Part of a small language model's weights: 20 layers, 3.12M parameters.
Each number is 128 + 32 x the weight over its row's rms, rounded and kept within 0 to 255. Layers, rows and columns count from 0. Numbers have three digits each. The size before them is the row's rms in percent of the matrix's.

# layer 15 MLP gate, 192x128, rms 0.0799, rows 159-191, columns 0-63
094:115098198103126167065141170105126183112130121117098155076142122079123164115114100169144175076144121103087115152134172149075120103120145159119138087105111169083097085167116115076116106138114127
101:152108110078114101114119170141159100118110128072167132125151071163137088163118111130143141122142136122201147145121182160141060128052139124155132108172142115114158102125128159087100147174158140
100:098133093147125142183126137059094141130104183151160157119107098180132074197146097128124136061164126118170099148149194140133075131114144137072075124190141113072091134100120129114134057131136115
100:191121099146176120140084133143068090123116150155159165114158200118074145169108094139130142166135147161128147141145180178172146142146128149141166121131106133079110104098182145179130093134136103
098:120118165181089118213148158099152170097111123081147110150101149127048124162156145115062071116128130127175132140101163115139087109155115165136096189156129141110146078088124125160153111153150073
094:071178172112131179190182114098138131146165139147121109123178147115165160184068173095129124201146140164170129118143161152119137105171096108152171159118135156149105125144098115131075197122165146
088:103112093079107146097087164146116121172172147092121147124077169157073097138147146077101176105113145069120103137147180098171168111149088154115107111098144113111142157169104059102122173202097149
103:176158119171156134080150068087049113176105165100137127165129113117113125150155147096137100099120124135101165113169119141125115100119122119146117083141152144179133116151121149130096109161142141
102:130104169128139148098168106134151138197146129136162105126124045077191133117135128119118107069162117146134155126139148133103087120146142107158128134155159119170210121106099094125089110141144133
095:122113216150178166084158180149044124094147118099144109109134157142155098149136090119106097094124120156170110135133121176163151064058143127115093090158134104060129111136119137127093205107164160
096:123132117141171122112112095124148139100104099130160123187164136084159125165130143077115124129146163193132122185158104134085180179141128166103120069220153147131149112122100090149158122129131058
101:164084164130095142153151105122092148130095164152145118149121117096207050110130147153164149085126113113124082110124112191081111141173153095134132170156085117119083131146050144132129177142067101
102:157096150098114191096178156110161121166111188106083097161135196163123179118165145171094080201173118114156186128140157136108170106106158161142165129093083111159166143061164102128100143105104141
095:069168180088151147132137115191155129138098113116077087104115129146167132133133111111173136116107171144101181137115102104167142094160118162099139111041130125131141158154122117128101104091070170
098:152078088161142167129152148055114128127143111141112110132104141131161166168050153102148119135101069115164110103090116122136113141170144077176158148085119084142128089146125132105091134097113136
100:207117110139128122113133122090066156181120143084156074147139182136087143129087104090086103222110085131148122159139121140106161076085099194090145166093080124094209045094134116094133091115163152
103:167135111135154100110147124146118174152169155167145102124069071142132176167145140134158138123200165096122122151188223122130160070139093101106139172168128077109133104143106090192084120148171118
109:138071161102176131078113142148136126135142143161149074107064124158119133077137066144149068119127150105094133146134093139125132073195127122048102134091089120140159070168147117146154113161145131
098:117038109169124096118151130145123110166126107153102131145118099119119104143118156144069101141159046090135170146117129156107113130161052158164157152129107094102114111088126154134092094129111127
102:117089156159168103148177180140154109120093121108105110146214161159149222102130098149109113095121129113107112174113097090072081102114152073114092141127180127094096086128133076084121081092150153
096:130127130116179142173130132088125101165134131169147112166124127079156095145122139104146142113145089098239090128084127179099174113093186113155173110176116156163124079185123084052142143152111123
103:090063106170180128140127187129174063131136085117092164094136101152157117143130069137092186103133159099134083103127121167173126123120132110141206098057063086137129106117105156115071135119098125
099:110084136130197112117177137136201133194117119157122086076130097132098120118152168116156093128131081156128112178128067193091099078128140162124121183130150093142139118102206115173136132126119132
103:161200147161132124121097130151095089123133083087130091169094200148106116129157119117171093156105074102127170118166141099143155128129127138080119126057115152151097154093172088140140089111128144
102:095128073141174096135190156122092139095100109126104093159051155091112166168130159168107088082163120146106110105136185042178189151155084112118143190181102147073122125146145172119126132137100164
096:101123073152105161153135143119116187052123112154095080199143144148088137152108156149163141108119171124167166153119090125152148088128054117112122115077110144137141089129128115155144206161151067
105:110171129117120119149128102106116123149087090208124105130145199120144165109206076115141122110153136121162138130171148105101188134113132160154170097105147138181085157131112129086128141138127126
095:157117112115136115122109152083152166137157151189162095115117191083047133140130117096140084148198141100139141081154112136111115151138111163103125153125114159075167090185127085140127062121189108
100:179097132090144180141150116145106101144118147134179090115124161158102169128118164077136131128135125181083177093116086121070090151076099160120098113124135152064112132165081111167146208180166199
096:136113132196108147101130124178083124116114107066149077092127070066118149128155177083106129079150154109132157144127102111073141105081130168127147069123118107133093093153125184109106162148181156
098:134154106121167168170136146093158142132104153102048088168093125118188180068084070203111108092106181125093159101107147115078133076096106121150130131144145135144109152135118196096096143068115126
104:182136132114113116133136088109143157082039124148129082144138082142205129146145149118127122109100110102096148169101107153085120214142120134096082132163190148112091119113115129167098130130141126
103:157133115118182170155131107148119043133090068136115119111082114079173097085087121105146137107136097098127120137184150138124092167166142158094100112093078103161112105094157129163123128171095105
# layer 15 MLP up, 192x128, rms 0.0799, rows 159-191, columns 0-63
099:099171093162091148121134136091118124105147252101133102101082107094119128106125153116142101106136143121070138095090086202113127178105116125131164151119132124139182136152136114164133124088097098
095:079175164199111081114111164098128095127131133096142111121100139142078153149060108115165105068107161113091117130163196109148109133154170115127129129175098110085209115100129168119138182143147129
093:122175121138155137120110153145148144105153082107124135141138142183171078102109117106113159079121096081134146070149131075143144186127195070135143120181132110183094106122103078119126128089151173
093:120106163123099161083150118101103157068135131165158151129133172126086111141138126196180080139111101115137097103135162113123145123145129117141155117162171102103074104113155046133117098142144128
100:170136078094173167081195140159115107137163129154138105072110120097066141075169114150126086100117117087131121129171123149110086122117120169143062193108148113181147141115177191179173144112154125
094:138137136120158083149120172093140094134072125151098125176090097094118148096105095119110134067095139125102110125150219132099106151103108138113123154124105120142111130074111168121103099116093101
095:093103134173099147112135103107081083121099110113163162192084133099112136123082071211155135141102160095050106161121117077124129104118220130133105082144125075116083169179150163114180116084122107
100:167172106107118146139116141068157083115122057147134152085122146082177142145141105128154125161172122074201141177114092129166163152114131079121107110121111101154130121059122171079184129109185153
106:126136086156166097088093161083106104105145158153109100083144129094132135107100204149094144121092084161067111169138103144112127103106160133117071068139059118105142059178140097138070108114156163
094:108113144118057146147134096130107139092153105082109110187106113148133108129137144113103140108110143124186137110111155152172136150168130134094104175200056135138070076121199107069120118088138138
101:159151093133140073110121093137137133117149128167078147115118166159099140059099168154114093143117109137158189106154149158098144084159125150095148078115035151115134137132065159190130157109157116
108:184143167125151198111157205189101146111143144136130144133144045179104193177115110140185139195129137113099126139181160114150092102145122109135085110091105099094148112111135107171186121120106129
107:167082137164136137126139146153120103114078119121134135135159107151135108107137174054129183148138127126101122087103076189176174095163187111145113146161076125145117115142108117073091170141113188
095:178081099079143164121168154101091133166134104161153134101091067115187135126158113129177108140170162085143081183146125116129133135102113073129079160097116094117121099135063148087114164097091121
101:113195096163146082113173124160178197114154145087110138129113124150102163085117127071119131085160080148106112148147119076095134162125080178132180199089103192107106093100111188163140141155166136
102:105115138153160169104045156142103130115118149152118101179151118095126140112190081175090125137159143078120104129128122143140047096128099083129145113072159149134189144094135071119116079181154132
101:161145046144159152090127146115120127177153125092116160163154128159109121090094077113168096172084141154165098101154132147098147124125186139137112129134102178165176132145108161151130072085090117
109:069171076111182154111087082094130098129099139120064070126166123148145130103172121118113090104120100076102142117153180146154086144150132094151094141140093146111150090105168094117136102113113146
098:136125132137140173109127103133118106136071113084175115143140090069107134210113110106110159103085128154098108148136107130094140164143112079151147136148186095137160153113162127127095111095137150
101:131144109089106068151080097120185106129103135174158142120170064146171127150193067114159119098118110132168047169112129166150105142137171159119097140197155113185127124136099144082068138143082171
102:136152084053105151072108095146176111146141175071165120112174175127085120144076076126090094143115195167053130163116163172110173183159158149121160107159185176142117163125146200106137127113141099
097:115066036098140165115136155065178130121137135209165124145163139164148084123107170098150111126120131144167179183154116121087150097110155110088169144061102144119129145103152122173132064135104124
110:118109095191170146125114217122174130139151121215176151151186116135141123168092133170131094137156102142108120113146119129130069143135115132157184115088154121165174074190175112113144117159143142
112:134108101131173091110117140114073116122119126122090115093100112033142137151153129164123164191129109113175117114121120099195167082121115115084128105122089148140132142134147156114149124082177100
103:125141155125135103142095146134147144119147135141166157129111096105234153095175048090097151145115100103130143184176189112112118122148137125176116149119109157071197112125134059134133154142100168
098:120085145135152164177123145141162152123190097151119160094106111100095120076107121097167109137092080169113103140158096161118103126137169118126092163127123110085112149196117090168147138194080111
096:138105136171101133148130109140115175082075181101119198132106103119153132129108080162137141164134142111107149162150136121099114131154137132130091140209125117065096095147156071091086125200078126
104:164073097097127076207157105166104081129070128094090142116106115046092154102118110117136136156098151072160144096148172123092182166111154151115150154201136130141094135123079082174131135063133177
103:117149119173135091149108105091092100122135108202142137190136135175093168163108111102096137167213140069137115144141116113159142118123112161085088179150105170123096125145173079144178137129119109
093:121134135174137122083159145111139178118190162156108134172111105140118179126155206123120120150128139106124156075131126086175128098117194151179116103137145136108082132116144141110093148056141117
095:157141101070156106128140145138210113142148180120126142097135103106157107150098081119133182074117139162126090137172105076062047095137148121123134117144098140141183122099096143101136125080121117
106:128111109133191170123111091143138140077089105058121126141063167136148122088131105141115155163156205101113144062150164140086128102147104143118143098131174087106151176166130108149105071070095124
104:117115113115090100136094167081143086188076123167128135180094163126102139101114100076144126150133093153134115161173102111166102144172149129041156166145137105146139112192118052090143118067111105
# layer 15 MLP down (transposed), 192x128, rms 0.0799, rows 159-191, columns 0-63
095:133183173098137116140155202141179103154154127154170110062136127079159157113148173110134103101101128132161113169241113114136084100105115167156157113137162094100151184118108155165160142119123088
108:061095126213132205137122139150162166111121091157141147153111180162191135113163139125112119183088137112084140159101063114138122141120143141175095139142142125131141104127136148101155115090145155
090:137121135154164160115165156094098171126099184178186097110159132126102101143124119133155130132188164154103134109085162112124174140110109148121122196151147137140140129128151190109112078229205139
099:125199108159102136145116175070175126155135120144131111169141102114094108130171126093142168179149112158147156108068136143150072137115094134121201175127146160110152164119085130136108123104143116
097:098177094130068158134093135200122121175138101122146139194109224126157122194171064105181133152112153177113119095133134138119178097124145103101158141121166092162122155089055156124132113181141129
091:101089080130151129165065157116186132152131109169172137072152189115132073135083132129187135140178119090075201087173107104117095107093164123151171131073166098136144140125112101115112165087078122
090:191147127139137062120152123072159119141196117154129089124154147135192144068204122058157126148104125147139136094070113133117095120136093095153120130111107176098123084089158148163187139115117100
096:144173066049114077101106119110163121106151137184123142134181138207116097140159134140113122157093112214176154157176152203083112140135100110127105161110122085106200109120160128145113102091158086
104:082126146052141102142088142143166081083105106142142106171113078120078132085147106085188133091114085109152118172136123133121138120146166183157080160147126080139125175117127157074070147094120120
092:142138076118144183185120135153079082111169120087098157136141148157098161094122117127125126192119141152136142098073122127128072155131147034142164174148156108131087092118097101100142125068215153
108:106187133154091184166164140150139133164148084127129166102156117165155164149139167111164075153064171127108092109109108132165107190156077152065121095086164127129108119082125108070155086142116117
111:117157151145119103190129144096098133104129107128094114047152106100127143148101112112146131106120096139166176131122145066201083087114119131140126104146139163122124092100165137145109206094091115
106:152126164141136128095181141127113136164122148110107199138156134129159131087088096130147102164090102111104107150195137159144091164139164168157095184120093047071115102125168136158152145083159080
104:140151146101114117134216129128093123113154171129104097048206113114141107181113076128125084183216117149115116126072113089146141088118135174119165101079148176194160099111162100078113126115095136
100:027137113130131161153138165065173130082127115119090122145134171108156123144148170173147168135070148162142068125156112111130095124120071093088144178093195090145102130127173141167097167190120116
105:150098094118119112098144126116116123096112104074120170147151148151160136145088095187092103119130177067070104097208120162128139065150077117146163098174141179134130109116120080098067153050113071
103:175175079115116144102067154105130128134092093096116164176210142086133087091093146114129147137174147136163158142150086195150120161111161151124176142125130136097145144106146107152140121090088157
108:125195176108086166176124138092130122117135071148108198126127172171091101126140136103093131068097137172107160168144114144110115137126055152141143133135085115067149161158170105098069144089115117
098:138097150136127201194186145093165098165141103146085141132159167084123089149103123155142175095152064112182128112169105120158163097159114130128109096149113137158071135130140132083189143095154160
099:148078098143138167144187141126179104145164126105123114087117121095141074114140181150156156131092117140077091067129166123173094178127167156152145144063102142125184143140151169164152144112122066
098:159147137166110156125152108188147116050154096145113094154107116201184166066133105094096091147145159097116188131167096125097129106091076165149156139070145105148139147116088137184085150209116140
099:161125124154087095170096160163150118136127155108074129154068097129126199132160114148119172105098104190106128130124152117156087129163097125163067128131149127127094070105138126107150205129114154
104:105154134149100169106103081159107131174063125121117109127097120151103091054100113113103115173144146149137134113110116131119183102134124160091117153078115145191161113041100131099203164106133143
110:127089124123162113111086090120131136113093156092121140162161121142157087170109140118127157116083148073092084110117173120147155137120159128090108151081096162149081113200137175126145162123185132
102:039153155102075145131134155098094148129118115109126142091075126134112185144155102111055136088114103119162099170110124134161145069098094139083079109117115077122132166204129124097068152102126118
098:109132070152142172108104177080114108118151128172184080074115109132102088148114115124102168093120187104159122144073103143163115142163118131109090136153102057181155168114154202124132101128146132
095:089108143104150111051109119158182142137181079151112146037135108069148151118199137131102116121132113104156157106092147135138133117136143107113182159082124122148093120095096149085145123127097200
104:109125125099107160119163121164172133094061145161090102135097147109170155136102124105081086111112165170162194110130126162164190140174153142178109158178114117126145152199127125103175106101154034
100:149137119083176137160093125093118133171099115145075130159184109096081121126110068136133156123127095082087148139108178105061117150076053133144174118169119175098124178126095132074105181094109120
089:129154166108112152083128108150139105146080164102124151183139159100115162138095116076163116079152150186147066089031206165137125101175105189139149137136100138112174126119159145106087150179157120
089:097177109136110088177128212173110094076108168120137115127108118162146146120158140146112147100154116115091115153090125067103118104178116122174127127148158089135145113115110095090104115168163097
104:150069117120131118133099159119110112134110110168118152110111123127189124085113089065130128109147124152113099123037121133116182150142192122137119141087162150157084156152183154109134166090129099
108:121119123132197164101142140138159130106119126154121058114078110124102177128170167222121144096204158126113159150152145124123127173139151081062159121129079119167145123132166125152063099132126100